python train.py --num_attention_heads=2 --head_dim=64 --hidden_act="swiglu" --positions="rope" --rope_fraction=1.0 --qk_norm=false --parallel_block=false --lr_head=0.00858 --warmup_steps=200 --final_lr_fraction=0.0 --train_tokens=166900000 --dataset="wikipedia_en"
Each number is 500 + 25 x the weight over its row's rms, rounded and kept within 0 to 999. Layers, rows and columns count from 0. Numbers have three digits each. The size before them is the row's rms in percent of the matrix's.

# layer 9 MLP down (transposed), 384x128, rms 0.0827, rows 112-148, columns 0-127
095:492474542498461501505467484494541493583485522451500538544477487479465472509466488480519497506468478519492489537497517523489465494522534515500470483464488500545479505497505519522514523528512489506496480509504493550518486479507460490511480456530506515506547551477505486499504479503477541538477497488527552460482501479545527540500534506504516493475503509499476501542510458528492522527511
103:500491479531472480527533537440515481536506514507526508488453433517526523493524495490504484504503529528495468456518503522479449453539527558486494504533489504457524528503486459494499538502513504492516507529489512533494469455529479528489499478489483507516456506528488494518498500511471547488491509456510459498515524497484478504486514489478517499522472479488499534464554504506485469488446
101:493507481491516489478492510554510515486521447531481490524518510525500489508525484495518467472475518496507489542518489452509479491451472479494492505474456518521492473497511456502511493453498535514479501522515499465474465508514472481533510471432530506464528490548515484496535489447499483471466488482520545521472503548451518524479507531527498497518455523489504523505494503555525509465513
093:483510505499501512467461506477488488510529487467538494464524554505474486484559493488494489458538495499511454516471478521501502519500489521535486514507547495494521507464491474504491505519500502530509538488506460484478469477526533469513470543527507502501480454460496551467520556488515486496488520484512497496504534489497522474546528508485500565499533473543504529506534497523434498497530
104:507516504501506506531505461516502498555478517495466491512490465530507481474498551521422458520525520486486500510489441495488492485491499501468474534538520465499484465530486501508475493498516498463502472502509500447520492516488488519509500465468519512477496487536483474510455449513526477505481532511472471517526451540476524542489539504524485492515548482525483444475512477502539491503498
095:524499502510509485495518503507505475503465474527512502542470516516488486483496524536529465489498525519462490509558514471506508488520499500504565536508511488498538493477537495533515523543465522501434512536516529538475514520484516456475478464496497536484470457458489495468483480491516497446515459472533497485528481535478516477547528480490504485487488493488547492511485518499503551456502
104:490491517520509496531529451496495533531476542508501510503455488506505459516466480532539516552521494478500481508454501506494420518488458509508497483473455478470444495507536502515498499476519519494514510520531485538500487502480507512503490449476535504484527486520461533487517464528471522529501459534502475536456521542491509452534511471523490514497502507487503517519483531531479500516514
099:445549500506496487504495519493508520471464516488503524486497516491537508529469484475502546471514492496482499481478494470496506542507471455475516495472494431514480467489491480505496440510482487467508496506523461509554497539514490501502487502540483503502491522499494548478482519513479461527552476557453455527512521522517469480474480487463497513504529522494489524545528473492535511470526
108:503488501477515520469484515521498506524512521518531462482517433507479492490487489532518469490490478490480520511496517525462531497485497497547481462487483472539515507486471504532488488473465523505489500461504507494487544483501475506495536521538541501442481513513525530442460519541520469541500526505501554523493523520439468464479476526528475507525503467543537463522477498505503519505512
110:547500506512485476487479485474456511497525524555438462498475495470475486467521462509502492501514503446438508513490531532492472534535528539501497496493481485501492492435483517498507518496527522503480532527479471487466481479465517505500498484523525551485545474513543511460499500510479497531491521462501515532475482501506506474522484515510500453499482516487491544490504534482538450491518
086:517499489481503498540475491549463503499518533471517486472509482473487536522480538525519510524492528476470504468482465543499508500522474470515522486489512464456539555482460486489503504501540501541480518518514476515509527483514515508502514487474501522511474441482493489505492480499476472490511507498462475487503436521468499491537527532473497535534510517453469546476557475549471499500497
106:483484430484526503546457463508490494465486478543446457451462467530464498487511506466474481491540526516494499500476490506481510472529523518485523489461490498461514510479508517515546483499513472523544471468480541465434477471521517526503514487495495480485494467496451522529495513478465502528488506495466502517507517510459524482495494459525501518483471476488510492496497476483505492470484
103:502482468547538455491477473493449513514529464496495461492486448538483502478514496528488502450515509474480480487519513499511544499461484534466534514525534511482473501485487458517500456572514509519520473493493523500506525525507497485514474499530492512572499513526476509527506485470510504535532544504510450499510477504516490517546497499513487498509516479468512507496486499493562459486482
097:498532460478499466484535546488473528540506505518495459498453487474513507523521527481522473509487491504510481480470491480479514488519458491488481502543516501493509538466465499465472501530501513491426563477511493521510455481500520471502465544493474484518487488456486523496498464498482498482554513501488519518511479507495550486527509498460466515449509511480527519519524508553537488479490
103:467469533515464512481476517546510487500477460479514534509491466487491461502521515546490505457453504485515424531506519447517513491490497508469522507479506510509523476468500480511477520521497508461496509483511478486500497483497532475541506506523482506518486541514491505501500496496534502470542447488474549514463505500533467500499449465487550498491495491453510507533480544483506436503507
095:500546480480536529549513547463500486526499459488495505520514527511508498487496494533486539511509504540468514531552497521456506531476479545488482499491480505485517498481540539485418511502523508493491492509481491485509469508448480500515513486477505578515456541511505483456494494530502500523510509556523505488491477504526498481508501498506440499492507463529465496483484474530510512489519
096:518464513498515542528458517537504549505498530500504529540516520534503505482502505527479489487515503492477479464493432511502530502462499497539497520485479516491514458481509495496510486512479573499521461520524508472530540481530493450509494503529509540557549565489506470483483486498547500523526478485466514469513530538503497496504502495502493493498514485509513520513552516462541476508500
111:526471503487470473511517453489478497492499520472489458534506498517493481525461550525442517475544494463461481536511520519502477495500531565468517519531501513456504505498460467499489537528518519518484475461498493523508485526484465533475511495515470487496476486510540515486495478468527486501496509471467495519472512514546494469515458484495512547550516519531525469474526484483510519499457
093:462527491439436491525491519486487498493513531515523514483559498485503482507495476509483527458500486500457520502491484478474523482505546507541517474541471516483563478500491528473505451496456493536493509489539524457538514499528488500527503525534530528517487462472485513550500481498531444501490518509531503510519532485517494508505514476508492459491519476506537528525504516484487537522518
098:512490506523507499540496472505454457536507486479518525518522527510480484484458518507545449519491503499523473539580473511451513529481508481470502515507497526512488508515493513474525488488539518471536478513498499525474524507558519489547474495471492524510485513495498510473495466516514483531522460486501517475494489487523523510428467521498518473533484505476452503506539496558502482517498
101:497476557488495450496513543523492499528493488527492491441513510511479480558477489505496510476502529466504459527520485476511482499522498514531476524558498466490494502470538515463492485447541499487512496487479517509519479517510502548538482513502488498504439549497551498463468510512507475531494477521492519509500489503497529525501564508524533483495503515490526495486473469520485441535501
100:525492496496457505525487514474504501488482502490510526509463545481507453493498505531468520479495484523500483495515545523460461517507465498499489505512483579512483462471475483481454457510525527500504482440516482487469486528481530476477520537459516499509513528477485477482474489512517444458514513482475501477554490546505508484473513485489484546484519504482537529512547489488480457496500
096:515492475493520579472517496461464519475513521500492487518514510484541515534523483505485528530528510497507553551494498516486524504481512530513483499505484504511509533513478514451465517483545492485508479494496497502510467470538467494524505493470491556471473487471470478487521511527519554541514537500506465466513425472499491501482519500502451475533520513564515488481496482501515506508499
099:501505475485469468505482514523484508468531531540512459509493444478514467507523508511443509532501487490498496501428525499495517516504551473560475486507478476469513528499507443486495500526474460492544488489486501517494482486454524484524522513503474484500489485503482516515494514474538489532538503508463515486535497507519556503523544489462495499496505482536492496488518560469476456477495
103:489492506459486498514460498541498463499490508491526512541527506485476469512552521461537495507511516477498448509513498535470499549529483530513517518515493506515547529527532526497513523511469528477495477494529561473518469483492560503484508509471526516441510551510467524514489506508506503489555501530432499499507507530492524472493464491527507484496497486495502503473522509538464504533526
103:483519524518502470486458540534461500499557474435461474509452502549494492489526535500525477543462445466515515490507543542524522511515558495479513492502510492494501459479508519501508495484485484487509542507496511530515506498508513480494510457497491536553556481509482495508499544484461500500503520518502474499514532464503480528493478452503543476490504481489515502484490511490515475462504
103:535518455485520497497489501490513498482505519495478477519486539501497492536520499495478532528516486490474508567538477458513458522462479581502506460511468530486545509527497456463530454456478511489492518510517529502516525494507507464504474464502478509510487537506495506517513455543481485491476491558473536444520513499478472495500480495494505493463505479538511495539492514507499529504524
090:485486554497489474458520518485524507566499495484494490477507534510504477509513543490509531472510520487525480509504503494486490498519449519480514550499492488483504468446505467539420526507516481509477490527510504497553515526491533514523501503539487511495499552529503506489495473530513514505507489479505527575500492489533504524493500517555521464529532514522510510495478517440505525489534
099:498516498465506479511522460497487499468546510531518517483537510469569500486508476515515507476575490506523513474495517506509492517487511499517518520515534522527473514523470479511462509480523478498485528529528490476545438482481494501494440501516494527454454464476555526514491492486545478510491524458510499507507496493474520506492517517559509511548468506500512470462525533499501505524507
102:500489491572466469459485469502460506438518502513508520477541471490544503472480490498540501516476516497461536490519489522509526468521493495480479472544506577495518490502467479461538479532480500474472509502477503485529507501504505504489462501495494514483483511518503479490460544452489478494523510546527482537499520534483534534498536491512531482516491482516476516517531511505460497478471
102:494481520521447502453496523469466503467463499564520480468508512502551509508489511506509520517506523485479490479459513506455498480560523481487515486506521460509512485492474517448513528507544510496486513476482484505521453496508452537506492492492511487496492467520548497480492512480457535530470475469539494505503473504495557470556527519454488499506485498481464505485483542468503498499508
103:519477515513489496555502494498459483488536523551539487516483530489523513481487501482469489466461478477484534508499470486478480469565478508439459468495508510504527508507456509478476483498517526482475516483500540474483518539514506522483446510473525512520516504477466468500438520542503468489465507442480469475505507476514480471485520490514515537536498488498485514527478492521493505540505
093:475521487511495550501525505494466504499497489496586461511459530446530535456526488450480477470514496512478489502552493497520521512487460519509524542517514464533494477501486543521482519466534520492502501500516523488503524503471466468518493512504530501483462456481479511497471512475502508535490571513524491530540500533468509487468541523498504531491492500498513476510472514524507501524488
104:448522478492475447499493497506479504505452526504499424516527468465471510531506500471502539523520467474524529505518507521515519490514529493487542503478492479507495491542544525487459503527512508499463483468526561515531479472490537562544501523485504535456501479496476522497511493515517495525518504516435508466447475500499499491517482466493510492514499483517494501492532494531481499522484
101:499522492487489501488503469467525486516506514529539493471463465488536490508510517505462510510479452476483505499495512491489524494489545529514555425517499517464489547466499497542525505491474500556512481465511446484517494522499496504465517469508450526524527494492511506486530449514519485514480519525486452495460558499505507532459521472489482447519478497495494500498518496481535531506483
096:485515510524472463420495485512455491477495512552491480481509479533508501492477504494496470503523531485491511442553507506512464497509525474509505510475492477513468508506476482486563461510493520517509526466500557486492471479467480502469553547512509506479517467509495491504482518492469466464509515499543524521500517491481542518531542479453523468526464484497499480478494523470529488493511
100:494486477501490536503485504535509541497487509506523485511509496520508483502509517530466522487512514537530484516504475454475478482540525531462544463462496465511479494510479497527497463486521513502515476499528556469435507449518507539544510469485504491488486533466520472503489523511492490525527482499518439466475498490488506438461520529485532502502554522506497520461538482501516467527489
# layer 9 MLP gate, 384x128, rms 0.0827, rows 113-148, columns 0-127
104:533481508462472462505487523480510473490528535498503490530535511461492505462540494509485517553529482520504512510545519521532442499494481488480520506499479514474547493486534510519502520487544512470464518534488488512500478479493475481454513527501497526516492508478490501537513490478507487501458496489473564505539521510530497487516461477487552549518504501493558506519485514528451460468533
103:479499487518542516506452526492505517490502525523483483484488531498470499504497472478532480477549506507516483512542541531568531481542532461481493483497543504500520466524469467505533491490509537476502499544476466481513475493543455498485483523483487526478507511498483526488554494494500533540524493443524549485486549491505512476476498491506507525491456529492534529515498494460520490521518
094:502525486496492468555521501523503510475491511468503523530444493486549489505465497490475451491508464492485487511495506494485511484482538514493481558492478493502480484545546490493518513507534478493491510514478487480513471510528515531515514486493457506452530540528507489500490463546459505543495449458512529477512477523467495496451539511516510505531491522500540533466530516522471528541462
104:509485524505472484509510504512515518510465499467516566502521497511479479486458509483472472492505474507502530553480542468482463446487529467478523517553522519510501470524474459469485495480500506511485518465494491443496489470460473473505497524531507536451534467518522474523504419478483495526493505513508510515504520514495487561497526499512537486515528478526482486475521477487501486484476
091:505496470507475493492481484502465499541465501525483473510490503495523502502487504530496441485523472461568555460503520468461501520516507536540517490480483511472528529494529502469497469559449486469528496536466511473511488496497523511493516470523489551494529484495517488497509488545544513480502520496512513537541459536487524469495507545523522518494513518468504489525508538478475482523515
094:520498473500518498543536471514519501504502562503509516527507498491482511554471517482491475456505547517513468483519474521495507513477454507528559543509493498480493481522487538495490467480458483535490501500487548497515486471530480497495515456527500528534506516480478448545509504516497490551508480480478471521469517474484485468463517521477501454467530466550487482480497474533474492489502
096:517482437478513494513496499531532477462504532454465492505487509507497507522515473501494509479517524507510445513480488516534524494541520506487531504504482486492476496549471515511479457498486495455510474490492478491560451526512562487500499495529527519478514482544502484476495527501518478524483510494501530489505485528512505501455584458479563476481490546505528500467492482481501489492483
105:490506538447504535494473509490486523503484478517532520463447511517492477491484475472513500476475508533497496482508521478501496467467479474480520508463442494468481495512514453490478486547494492511497452478455523513489496528504516494529501546481533489474477490546524536513510505485472535513451458473492481478471472484491471501489467477477499509501536484497507540490560500548538540523518
100:531495481496508484505456548487478540536478513480490537509504466431481508532476486488507497499538506485513514518470492503479483560503521475488490497530474526469511486515497501537524481523501471514514434481467511492532491476530472525463459484479534500511473519483560450520502486505501508546493486475480478501495519474483493486462501518485524498479506489490518549538447535482503458489480
084:487470483494477477489517498498531465520494479536494518480503478527523458557518484497483495487521515542502510516546491510516486470505493519497486509519484518536491457510530517573501466530531477446512449473531478526493475513533524506481489453497551519482513555520495475520503511501506502523492523477469461498441501543535488500458492487551499501475486461517481490521487478476504516496516
097:513519520454447501475490512464534443503501459454519551514516511497500525489515478543498511484514493474496487495495505504504449485513441488480503488513468524504506473559455505461475472461522521476501508488497517506541497504459512418499488502510517522538502493516513465466544496511486521486513491479515520497483529516470523445484484505523503500506487521485513521516511558470499517509520
104:495484492504495466516498469484507507480462525510454547492525483526452491542520515504456508526497540558539520421524513473521454490467518494499509534467528495509514496506525473516490521516493486482544480505491497531484466465499533536508482506462489482531493528526492484486525469478512516498457498500494498481456474506513472495499498461501539511529577481507479513522503514493527523478510
091:486555552500481515485477469555466506463500501449476561477478513509499509522511503509496506510539509505528503525516473526487522484477486462537564480493530520505500528529501511514485493497518491521520499470497538464511474491567525518501475504541507496512488507533528473479514478494523512477467503473478510542446479514512480448506478475464479490474483502489527523521515484473472503494546
103:505522514494509485427520527471472538449453517482468534491497516506515512504460512503475523472473503487527497507503489540528529489471505505477495510485502513503484557508542521507531515493513482493466489553499526503527477489526485513490464463527503469542474499526516534538489496502478521524517494483532538480515526509453460485445520489527496483481536522499471474528523538453490504482465
103:466527517465487518451525471517499509538484527493475487505476487478473516470503516469545459530541492501498498509459542545476508497472483447519475507496521481515459507530465494473495478486520468482536505472466464483519480516515478511497501554539500521512525466515484479438484471493429470497496514516507512468531495485499527521524510497504495454521500479491542517507464482488529514489480
103:480510502489458464461459522498478471501540519503493526508454548508498491453519447513464543518506471474541482506484504461479480455510520497475481496502496487507473544496484520477451493472534502500519494553487492532493531455523489519490460478482482512486525501470495481508552526486472526532481481494489508502480513460482472533486491533500545524536492482502462484502532523458496525503521
113:511479482499466468501483481485468512486463537494545528492477507500496494484473507517489523499504509538495471497501488479483519467441460460535542539494466430488471494514469505447486484473527503485516460509481534487481465512516493498525508450490496512510441504508507489471516457495476533445484497499455528473477507503513492459509537453523521490537507503478455487478488516506507509494479
093:534552497482520512529509511516500483516507503534522487508491489519516526502493511502455499479489519508551502516518469472461481481484485507536516489543533568493489483506493522504473479491507479449518525535448521484530443453541535504530535487498458475504524494525532475508507489473505485499518525478518477521481496528493468507496483487495519488513514477487479423532473487495496448448482
099:513505465530511499534503505499481488503462491493511480508520513506479501437491493501526478498512492507504521498545438491501461509491489465516486551517477504528522459544494512525499485467474551477494513478472531497444553519495492499520445495485435523489564495487477522451538494513474476495498475485505543471525511505490505473464533486479511505487470487481474488533499477504531510514538
097:472486494491528497493498484530461506502500512473526487517537477475494514484542567469509509535481530516491443493467482488524474498459480502519497511503456471473472506490489492492530471515488446484449552514544508501488503474518543498524524480459479492510528500519490494497523453490480489527521465497444527512513514494477492504506479487507548486452503515487480542481449463546511485504489
104:472526498477454485495582509525535544491502478519490465518513531478442452480481511480489469520526485483519479494508472523504511509501517536485520471468443534527505497474447509506509495481545446531483497510473499511524492492504533535515493516508530503491498516487475512465468516498517494513540517511513485473537487484515496487442497534486527513502508463453500492462488536527514524497479
109:483496465543507541492518499458466525483522501505509484524517482510485514488482481475466540510445471513490511509497481512529472488509483527468541493530470475528489495545520537499527556477532499494547456471541514494495506503525528504508545485454504442517500526521492500489490490490549485493539507534506482526513476504515483499463505478525501492487504482504574541509513448527485480498518
098:507500513518521511484470495500542499487471484442529527509488473509498530517445480496525553491482484484482510526474492504503469520475511548457532494432470519463493487531439505504481503498499448445506500521487482465486477512529522501511525461470484522536546460492492496504455527503477495544504485512465511497514490523501488497494509508519489511527537503511552488504516509495530473445497
104:551466490504501501514466465470462492484519563497490473493534508494482519539504490472559506540504488488452468485477483521473521508508519516502526520528475508532450495520480487517493483468540487511506477485498509487493485507458520476490507521495496495494539497489494527541511486484512481452504486473459507550494532518487484454493519514482501506470505524548547467466516494513479449538552
109:515479545509533519541482559483486487504469483479527491477523496485461527489501534516502514515496486517503523485492512529495508487556500487510491456483508501494483467469509491508509484498530463484451499490497519516539492517541487527498525453500474495514517485556501493482491538500459512454478448486507556539488501532480463512464525453549485457489537493536476501499506505469480481489461
104:485470478531522524585486484476533527528530519497496536482503516520474543498499492484481499473466537493546553481524528485502508493491505471526479500520529521466517502501527490484495485484492482461560530551532488508513504509491533555536512481539535523493503534513505531489554513532517525481511518514514492528515483506517494459489513507499485482536500484459503512482499465501472523456524
096:510511531454547476490471535509471474551522503524501508495476500544486494520536515504514496493524532485520499474484484514500480513491524500498524497466528505521479459454479528494481538542515466471503545526481494524529525509447464510533541505485430506484504532505471524534507495482510504493469510476491512555502487499495508476487515539544488485518473483467545506534442521494517510530493
103:481465477502528526487542542478479504544445519477503497454468499525509524487548486496517521482532480497492466500464510509495497507502488502453517469490553498486502550492513520481494507478497473514487464454510472470439491499500493536500444528526499487531525524559507518472524475519489546510480455496487507509454517494518512460500489475489485526546504499493542517522486513470515514504520
096:529509511508513527528506477518519506514529476466443530542514504512504467518521492480515490520509471480505517476500477474465472518510544529538474535534427505477507497496492486511473513504531457468529501502525506500502517493474531463531500526470487540501495527458535527525458476526499504471467512468502492531462489492498426535447487491499506523461485521490527493456487494528497501513516
104:513470511507513467495512464500493516519502471531505481462495510527503473540484528499438487507496537471520466472448499501528516459497486502446493495510492497516463533534494502467501493495484529486488434481489492496487481500525479479520448517509514539457462459517526470524512510457455529527502460500494482481506517496495490485483478537488546506456540460502486544517481489499501553508493
107:509471509494522477499508488510466499477439509481476483497485518500452529508512461549480531495469467511491507521513520521490477535524497459503466527471489505466517482504521495504475476502492500500506474457510494499517467432486529539481480506542494529475496499460532473514535503505485529480468502531480530546498498531488506473495478519477482494531449527484507429464531460492471468529480
086:524507482508514506492514523511508536543532521485540496530503536477490474490511480498472531469538535504513479535514466536485493531479485466568508519525481506470509539512508463438527496496490502513477466518493492495507478472523483484488503513513503524512473512482550548514521486470458471480518525504484473551521533489510517454509491479477547532462474526501535499481545454471490500480504
104:514544495498476521503481450524506488531520550465492472525531476496531497522556451485525542524499489493527490505505492481494480473499474547534549524471498501501522542484469523480517448533476476517460496512493508497496508513501514512479542487531521472497497517518495489517493513482519487483493485522494551509474537515435561514523512489491507477497519522474509494456525498509473501445540
105:505516472474540497511456513523489506490493539485473491506503505527488474504511480503550513514505544497550495541496513488525548497497447469529502540448495462546498524512476486492501497489533504463486493518473473569484511493544491502522479538475528473480495478518464481495471552494489484521498480461511542487518460484507467507517496476463531515507466495462462520480466524515503526499480
105:488514450477449474532526512494501485505497517489529496524488500487499489437489441499513503514480526453535481467485521510507462470532487463497474527527498477525479530517451491529518500496491481467528503522513489509452529523512480516498506503471517505505482514486536500480501518522540483524528502522483504492525526512543509536544487524493513530468469473531449444489494495546466495505557
098:505541486550523508533495549526560556485509503514526516509490503498463538525495434460493498468520543492532508494462450500505479497487494506510481486485486466525508517494521500536473483505501508528502479448518485487523514499510511495514530516479514532490499494476497491524523478477551492564495514547482525538480499475543473509464460534492494504508492550513504476472493485463508481506520
# layer 9 MLP up, 384x128, rms 0.083, rows 113-148, columns 0-127
102:503484450501493515514535481456518499514470483520507503496487477517510494487487542481461517497487495460526472529527471451506543456529511546463503502462530521489508526456486515460480477513459487505510507505534520465476492496482514504556503512485543537505486509514507502523488510522475484485501487520494509445510491468496485556530561453476543470530470454498495526520522492500505484483481
102:473524493493541540485513542487473497504546476506480469468516540494524486529496473474495508449502513567495500499507465550519516489483499500459508511466527481478525482518493454500552470463514504471471500532530496510524503517491489515479481499454469489524532506506450516515481449468480521472499531524550479478500535509474497477470495518492521502497513517497501533500469503456472502464541
101:508507464501489479462520466506514485518491528481502552535491490449493508471534491541498468539530526463519494485509508481501519534511545535470479492488475513465484520467521543569515487486470490489483509510494494543480535526515480499434504460471484468523472516511503498499484531546528538505465480489483493512512506529502515478513502470533503440507494511493532499518490552497481536505476
100:540484545506468471500500487521475571480514524502498510481480499483480488529512483505516475491534493477513477449510515466478521459518484526476519522450486473503482488546530488475518499505489532485511540529486465525491550521506506469500525507545494507505506484493518494476517489503504478474492511457454500521529503495487515506518467513476568559479461500480495506488543483448547510476469
089:552504487492551483513473477476506501465503504507478487535532510473533539523506505516484514430498508489491495482514462521519492514491482501471468480493497474507449508509534548521477528510509453481527471520490527525520500504518516551484496521577512469506514547498473480515494489490489472480517518539488523522494511545456470478522481510512492534479521461517480553472496482495466480502528
102:510465544515507513519502506453471489512459485517517570478445511530546534481488488479483486522503494543499519495466506472504506495488492519512490509515499488487562570493498465497500521522466494519519456484537526517459465489487503476518474514481496491497503479524451509501480512520490471455509512518507490477446528495461474546512469504516524537518535477499488540487476474514481529507513
091:470514499509481504502505491473463513494544523472516497519432480526492459489491498498520503463510483549484498460497488523503473497503493524527495505477542450484488476507465443508514488493511456490473582492463481539503542470505518463536505517469482518531552511521474480505490483541499493510505477496519522491506502506495479545513498533510474445501507458512525545481508539482496481502510
107:523524505500486487478419491544498502491490493519504432494510497513496492471501486509489462501502510505535483509487511532478518472497509515467487494466513522503468514496461469508520540515490499451491483503500520471528535486491475522503520514445534499453464464500479464507448528511497479474530503484498524550514515473496483505504499526551465495476508488512532508527540525504505530426459
104:553500505518531512510488493479521509501486517477490539504514529548463455461521526485502483525532508518444514459468513502518497478552494549532485473529502494505495491499506503494460501491500526473485525524494496497526505509448505528514498504515471523460517484501432542454474499510459523535489511482511512488463537504469495475508452512523489467514516510523516519511520529468510498572520
080:480500471491500522481501531498520496502517473437474514467491505521541504493504489491484503517477490491494472507487474523452459480499498541507521529501495452496554515530473560483509464509524441511537508528491488510477547491504492522531489504496497543492483488521474519527481511510501488463509476444517449509422521494511520517480486488514493510486463473522466471522456553498506510506513
102:492481476458493474460504460485525457489487508486519516466490509487526462486455503532477525512509551509509466518478468476511525461491530539516502491529479539474482476449479502480476485477515510492516495525527513549455490486492522495480490533478504510518468428483491497494504470467515517494465483492493465529501519504428509496484516501506511471474457498545534505523524474489454497478514
103:534492498502515465483490539510524456525501495503509493464448487473487526529472497531482496459539502433508506488493512503550460511531474537450495508563513515498463473479495510518491480503503529457495531537509541498520485504510524468523508500470517507566506537512462502496501518512473492510533511506503478494487531503459514507514498510506508517445481528487513510544530526490558501526494
098:508544554465483512499510518497506509514529489455473481491460548477529501510506496497472495503471533501515465531468503492488505467525524523504451466483452471494477505472503512466516545522529554458489490478530504564487479522483489550504512502490467484530487497518500508550467496479515522486517500495523497515505560535493519456493508443511497520488508483499513520486458514535503476474511
107:486488497496523520488541535502490474477545475455500452517512526526499498509448450531470502473499483550463498549478529535522502456489516518460499484488516542507510528473458521499493506533492513492521504512435481519529560535502481500501546464505511489529459539546499523513515470480480528501491493504472492513487485487500485475514499481535522502474525486474555499500478508477499499493488
098:461547516485500519491528520498496476476486489512521589479531475485513504459497473480516515478475497515504488477460481528523525520509521456445493517543461505532487513490490467559510506476505501481471531526527491477496483485476514531472501514491528492521491533475528525462517506490504486533532526514495532484506468479473520509523492505549467495511537487509432498495506512472479507502445
100:498465488481488535525554476503545525497483548453499532482521527514569501522533501468551436502512514457484489482474489485510466539504493519489503470495485524522492484502530525512494458494480503509494512493497520482514504502518511481444484539507547497471505486527436502502486498506453517519482551519488505472513511520529491519496461536479515534475516517505473521513494521484514487518457
112:492498534513484478510532493512441503490514513500462482502506522501496520494513477475448526514517458473520480536499483495478490499443514543483459483487496489492527545509521491522557510481531511547466488468484448517490558545525464482432509531536468474537472507497511526504444493476479512510480509516487521497481515518507489500480499463491473529516516471488488469512524514480505508473516
095:527517479500478513495508487492507468539533500519526516518547531528514496499470470484457476463476498491532493526544464531458519492504507485483482501518501513503537518485513511473480505509520503499525525465494502498539462482525531432529481470514496489485549539484494493530437507490436506503513509454554521487443485496477500478454493491483514471491505546526495519502496476500529488532508
095:519523471508452545510466494507499456483487514495510498548545498471523482478512443462517514511452503515463507506475420511534513479508492517492500502471513504464504508504480517450524450513534505498513500532494531477506485507509529493470494487501504463510574499542485471513485522473497493479485486482501517513520504504463458474515492472455488499535530540504541511467513492515476530497483
099:526478509455495514490500472510526458508487495537491504495515498494504450498493521521494482485517504519497497510468497517460503447525485467492454490518535526509535514492525521454503453490498560502553503480509471486496481515509489518500489470488514472474472457568536487522477486470522475494500441504529492506502465486478476532533509479508505564527519490444518494473529489504484528499544
101:512525497483496484499522508481501498540498472484471540461509460474504498458463538498469520500559545504533552488472533490471451501471546473511510511516510488514472465503495484523520462519496501499549462529536521463516509489502524474495502519465488520503502516489461510512507471500502491495520480527512442507471488487493471485498525528495509528465538529553495522454486439512486490521514
096:479490511531497480479504505473515521546525474489527503506527488503497495492536504508522468489506541529486500495474496536498531526460519506460504491527503479490472493494496543526496495514494498510543478492497520513527481482449485484465487460520441535459483550531466498528516455467465532481495492514528502516457500498520487459526507454474485511527509477543543552525473455486500511450514
097:506444470496512486500480513482514487480508516521499516492521473503530489529463479522503487545521508483499502461479506513506442479497516507509522475456483471397483483512488499444512487481526558470540536488533478542519491481499513485502473522505503483466522467526483527522493544481482467538548518513503539519482518486509527478532523514483533486518496502498513475501493511522469486505460
102:481476516491488499536474511515495513485495517528510505461499467462476509533546529506533494528547491467520505482534527514513480481490545509488523545501557483504486505535508465521502481516543513474504490508471528540494489485485516514532510451520513493519505490494554532492557519491475486482537546479530532501530504499502490481525519500468505531503510481471479487442485443493458527547490
095:503473482506439463472502472525499493492542464537507523475469490502551528507497490505472493500523479478513540525480497518446451502501510471518539496465487494453540512533513475500507530459456482504523510477528522480482491479493487543539498520518479465546461508521527507580501483500479553497508481498489469504478495528513495519508521498466507493506510503467513528491472520517516496460518
102:480477517503508500530488446483471470528526509528533514484443524493496495517524501475471515473522508493536508515524442485518535474495514494503500493513507470479493510544521429505523511514520478503556485529484494522489492550477488543504494506478466473507554499519484515524494525511524502514455530503508496496560434530516489548466516491468486488503510484479483482472525478477481474497528
097:468536528490523499504491524514525535508536523507471482490476497503535500441473486474487501503496516457502499493453478469506478530477490453503519518474523499490471498513530470486448532440491507563545484490512539517506493526474504480481539484539486480512502462495506444509511493537489475496472511474469502517531489481503493543526513527475493464551503516464457496499466510494498488542516
101:551452514500506502519528522498497459506544505496476521510542535500523500504526448500505477476527504491494533500503464492521476546473506494532529497523493429552500525568495518508518484540505574515533498454477519517519487496493526509501524466490482532513510478496468466494522469465498515528534513486527469497492474531514487502503486531494493508543491479482507509523527472473480518530496
106:483502454506517536475524496474517469498486519489519506453521473512523459505512497502499512516531485512487485479539539502489527508498455507505503475466530491537494521501538506523509471520479537520483504511495555515480504490470498479482495543509476490496514480535490476506556483486526505489520474481472496487511449520454515456484425453476508487538514489469505491526515445507472543490444
104:477468458472495472535506461505496534493471482500469527502517535472456533503521501538514498499496540524492551466532511530478499534472528463508488517503483449473476533495480496513490495540511513471474494521510511506524554502481498500509477509527475484502513518527549513457494487507460496494496493485491448469466494533545500521532530508485542524499504488500494484459467513472451450526524
104:520499496550513496475512537490522436464436499468493468515512472481511523500474512506446465506476420517481512486516485487507479517491482520510501502478405509473503543484504496491517491501477507492519514478555449525513514508481474517495530491503522470534498530504469537489501499484501512466524506520491479473488506533476505462536513475505550485519494509495499475481482497499508516541502
087:515488536499508485502500525466517513531468536513486518488498542519533495445534493485490466516525475526505485495522498463527552472514530512532509484570481494503510503501509542454491483473485488466488508495513525516464502505504515536516514481454527515535545513524491498501451514508502506507482492477461548495494506485460473490463526489493483553456549505502479542500509536496479524536539
104:486493521515504547519534472492446456499483510495506513484510517495500486532476498527531539504511484496506541506593513528507506453518481501500557502497468467503496483437476522529522509491518537498461450523525498510520480523515516464514495503506497474480502469532497552518523494487502557472505535497484484523509487501553528491490531500515536508497470527479512530472506511538495487496476
095:442471501507468479491525481510543537538506489491472504462481526494496492463478524534542541493494501472496493465492559512494511512471516516520529507504477479511461539501486498526551491503518452508475492531455447531529511480507477515512491506458514537479553502550490546445504509498481480511520512501488512492512476534515506530500501517461467500510452458476486493478471514499501489499496
098:508488551520501515453528511462512515502538450510485483468473471458487498540494548554501509474486517513479516503506528457483507502498479509480555512526483520516476468521508529510439499552470447528513500502495506531489534496586499490515506451496496499521462517498502530523523484507494502508532468513492490492513502529510516490524531490519495528488534493517500550507523491516524523483476
095:467517521526503519468513489510470499504543452536527520496462527477477476509488527449513548507448543514497483504525533491561490474528526501506515503458524499501537450496482510497473505491551500546502493520472504499517497481538533505488466499501493513507501512487505531517493477465498512468485473508488483525521511482438525531505464519521489510499488531460464524520473508540494500523439